config.yaml
num_attention_heads: 4
num_key_value_heads: 2
hidden_act: "swiglu"
norm_eps: 1e-05
rope_fraction: 1.0
qk_norm: false
init_std_o: 0.00747
learning_rate: 0.0132
lr_mult_up: 0.917
warmup_steps: 200
final_lr_fraction: 0.1
doc_mask: true
train_tokens: 148500000
dataset: "wikipedia_en"
Each number is 50 + 12 x the weight over the matrix's rms, rounded and kept within 0 to 99. Layers, rows and columns count from 0.

# layer 2 attention query, 128x128, rms 0.251, rows 66-73,98-104, columns 64-127
60 38 51 52 44 54 60 37 42 59 57 52 49 62 32 38 77 46 57 53 52 46 41 56 43 41 57 45 65 51 53 64 37 45 48 45 51 22 39 42 61 46 67 57 38 55 46 34 59 40 49 39 23 39 68 53 41 44 51 75 60 56 39 64
52 56 25 47 50 42 35 47 53 45 63 64 39 46 50 51 43 46 51 55 27 53 54 37 58 47 41 58 80 40 77 65 58 56 59 50 63 51 58 56 42 63 66 42 52 42 51 52 50 59 54 47 70 66 28 46 68 24 37 30 54 55 57 38
88 41 33 28 43 44 42 43 65 49 37 51 36 27 54 55 43 40 63 67 54 47 65 50 32 40 42 50 63 37 29 67 47 70 54 38 48 52 63 50 52 56 55 27 25 38 57 39 49 36 49 61 61 47 37 50 46 46 49 53 48 80 77 40
41 43 48 57 36 44 45 57 53 47 56 52 70 56 71 31 33 31 39 66 53 52 43 41 49 41 45 67 72 64 32 68 75 41 39 33 47 34 55 55 50 53 50 63 35 48 67 36 52 40 63 53 48 67 47 39 58 54 66 67 41 40 37 47
45 49 43 53 79 75 45 43 40 64 47 60 44 52 39 63 64 61 58 40 35 54 53 69 69 47 51 42 40 62 13 17 48 45 54 46 57 30 72 56 54 43 60 51 70 65 43 64 44 30 36 31 35 31 55 34 34 62 43 71 51 38 62 46
52 47 48 51 34 55 49 49 32 54 67 56 55 46 62 64 39 32 29 48 54 54 52 39 56 69 53 44 41 49 46 49 60 46 51 55 53 32 38 16 37 24 63 45 21 46 35 49 72 36 30 55 22 53 25 53 70 60 55 64 57 20 42 50
59 63 45 48 62 43 34 52 39 68 50 50 55 50 55 82 62 66 64 35 59 84 42 55 76 58 61 48 65 47 49 53 66 49 32 69 48 54 44 58 36 50 50 59 56 67 31 44 52 44 44 51 66 35 65 31 43 27 45 82 29 45 60 91
46 54 55 33 37 50 72 45 44 50 64 45 39 56 54 61 56 77 59 47 54 79 42 66 52 46 44 25 73 43 54 44 74 65 34 58 77 37 59 27 53 49 48 65 40 49 56 42 38 59 61 45 45 32 44 44 67 72 62 77 60 47 67 31
45 44 37 57 53 51 38 48 58 56 60 53 61 45 28 63 66 57 48 48 41 57 56 41 53 30 62 25 65 55 58 62 53 47 38 41 50 48 40 51 52 28 56 40 43 49 42 65 63 39 34 29 56 49 60 33 58 60 39 46 47 61 58 43
46 67 43 55 61 31 57 51 33 30 52 60 60 39 62 45 44 49 32 71 36 48 62 67 42 48 72 64 57 33 55 44 51 48 45 48 39 47 49 53 51 48 44 62 56 49 45 45 34 55 57 56 38 57 53 57 56 34 52 67 28 58 46 42
44 32 42 49 39 48 42 48 51 39 29 52 53 45 48 51 40 35 57 42 50 35 62 41 35 36 50 45 54 40 42 63 50 39 51 48 37 56 78 60 50 59 57 47 44 31 53 48 42 69 53 69 57 49 64 66 55 28 49 63 37 52 43 32
45 64 42 55 42 58 56 61 67 60 45 41 61 55 53 33 42 34 41 51 60 48 51 47 45 56 47 68 70 41 55 40 42 35 33 48 40 54 37 48 51 40 59 50 58 72 46 47 44 43 46 35 60 43 53 46 53 45 44 43 59 47 52 58
54 42 51 38 52 59 41 41 66 60 40 58 37 43 52 72 49 64 38 55 72 51 65 49 61 49 45 36 38 74 39 60 63 52 52 60 56 59 56 53 57 47 54 46 42 69 38 77 27 47 58 38 64 40 63 45 60 52 54 41 39 42 54 51
64 53 34 38 47 71 58 35 62 63 41 43 55 49 40 63 41 53 52 53 41 54 49 56 47 51 67 44 55 56 38 44 67 25 48 49 45 55 54 44 50 64 53 54 46 50 33 56 62 50 45 32 34 50 35 37 44 82 58 55 54 52 52 49
52 41 51 62 48 64 39 40 79 57 85 64 65 66 46 49 57 55 25 44 50 31 67 41 45 38 54 35 62 54 44 54 80 39 39 40 45 45 24 40 59 40 43 64 49 51 59 59 34 48 39 51 48 60 37 53 56 35 62 62 39 32 63 67
# layer 2 attention key, 64x128, rms 0.257, rows 34-40, columns 64-127
51 38 48 54 39 46 47 41 61 52 53 51 37 45 37 60 42 64 36 42 56 46 33 54 61 52 63 52 43 33 64 52 52 60 78 57 55 62 60 58 56 54 37 50 41 44 32 61 40 51 46 45 75 59 50 56 62 38 37 42 43 60 64 36
63 51 47 48 46 36 43 49 58 54 52 54 57 52 60 42 54 34 40 35 49 45 39 41 60 46 47 31 22 73 22 37 49 53 47 62 58 47 69 47 69 44 32 62 54 67 45 38 62 49 50 37 55 44 34 47 40 73 56 50 51 55 45 60
47 58 11 47 44 53 32 49 53 50 42 64 58 41 45 53 44 81 21 62 71 52 72 44 37 33 59 40 46 47 46 44 43 44 41 48 53 30 45 53 60 61 37 55 56 48 58 56 57 59 46 58 56 59 67 62 52 76 46 57 34 67 47 51
36 41 55 49 53 45 42 54 37 59 53 58 55 57 35 64 53 53 57 37 35 50 59 71 53 42 53 35 51 46 44 56 46 80 48 34 42 50 48 50 89 54 52 42 52 66 62 46 66 66 51 55 47 68 44 43 33 55 51 59 51 55 45 41
67 42 67 47 49 63 47 65 47 53 62 31 48 50 51 66 34 55 46 57 67 59 56 49 53 39 46 39 30 27 47 44 54 32 57 17 39 45 52 41 50 29 44 49 31 55 72 50 62 55 52 54 49 53 49 60 50 33 54 42 53 54 40 31
46 37 61 36 35 46 40 48 61 62 52 38 45 40 54 49 51 60 50 44 50 71 32 56 70 52 46 43 55 31 71 50 43 80 48 53 30 67 64 66 54 45 44 53 51 26 60 50 46 40 28 28 63 56 57 60 40 33 48 38 46 34 45 52
36 59 39 34 60 45 62 55 40 52 69 36 42 38 73 40 54 43 51 68 27 51 51 24 44 60 47 42 41 67 37 53 60 30 55 57 42 74 48 67 48 57 33 46 27 61 41 39 42 44 71 54 58 15 51 61 61 56 48 42 44 77 46 55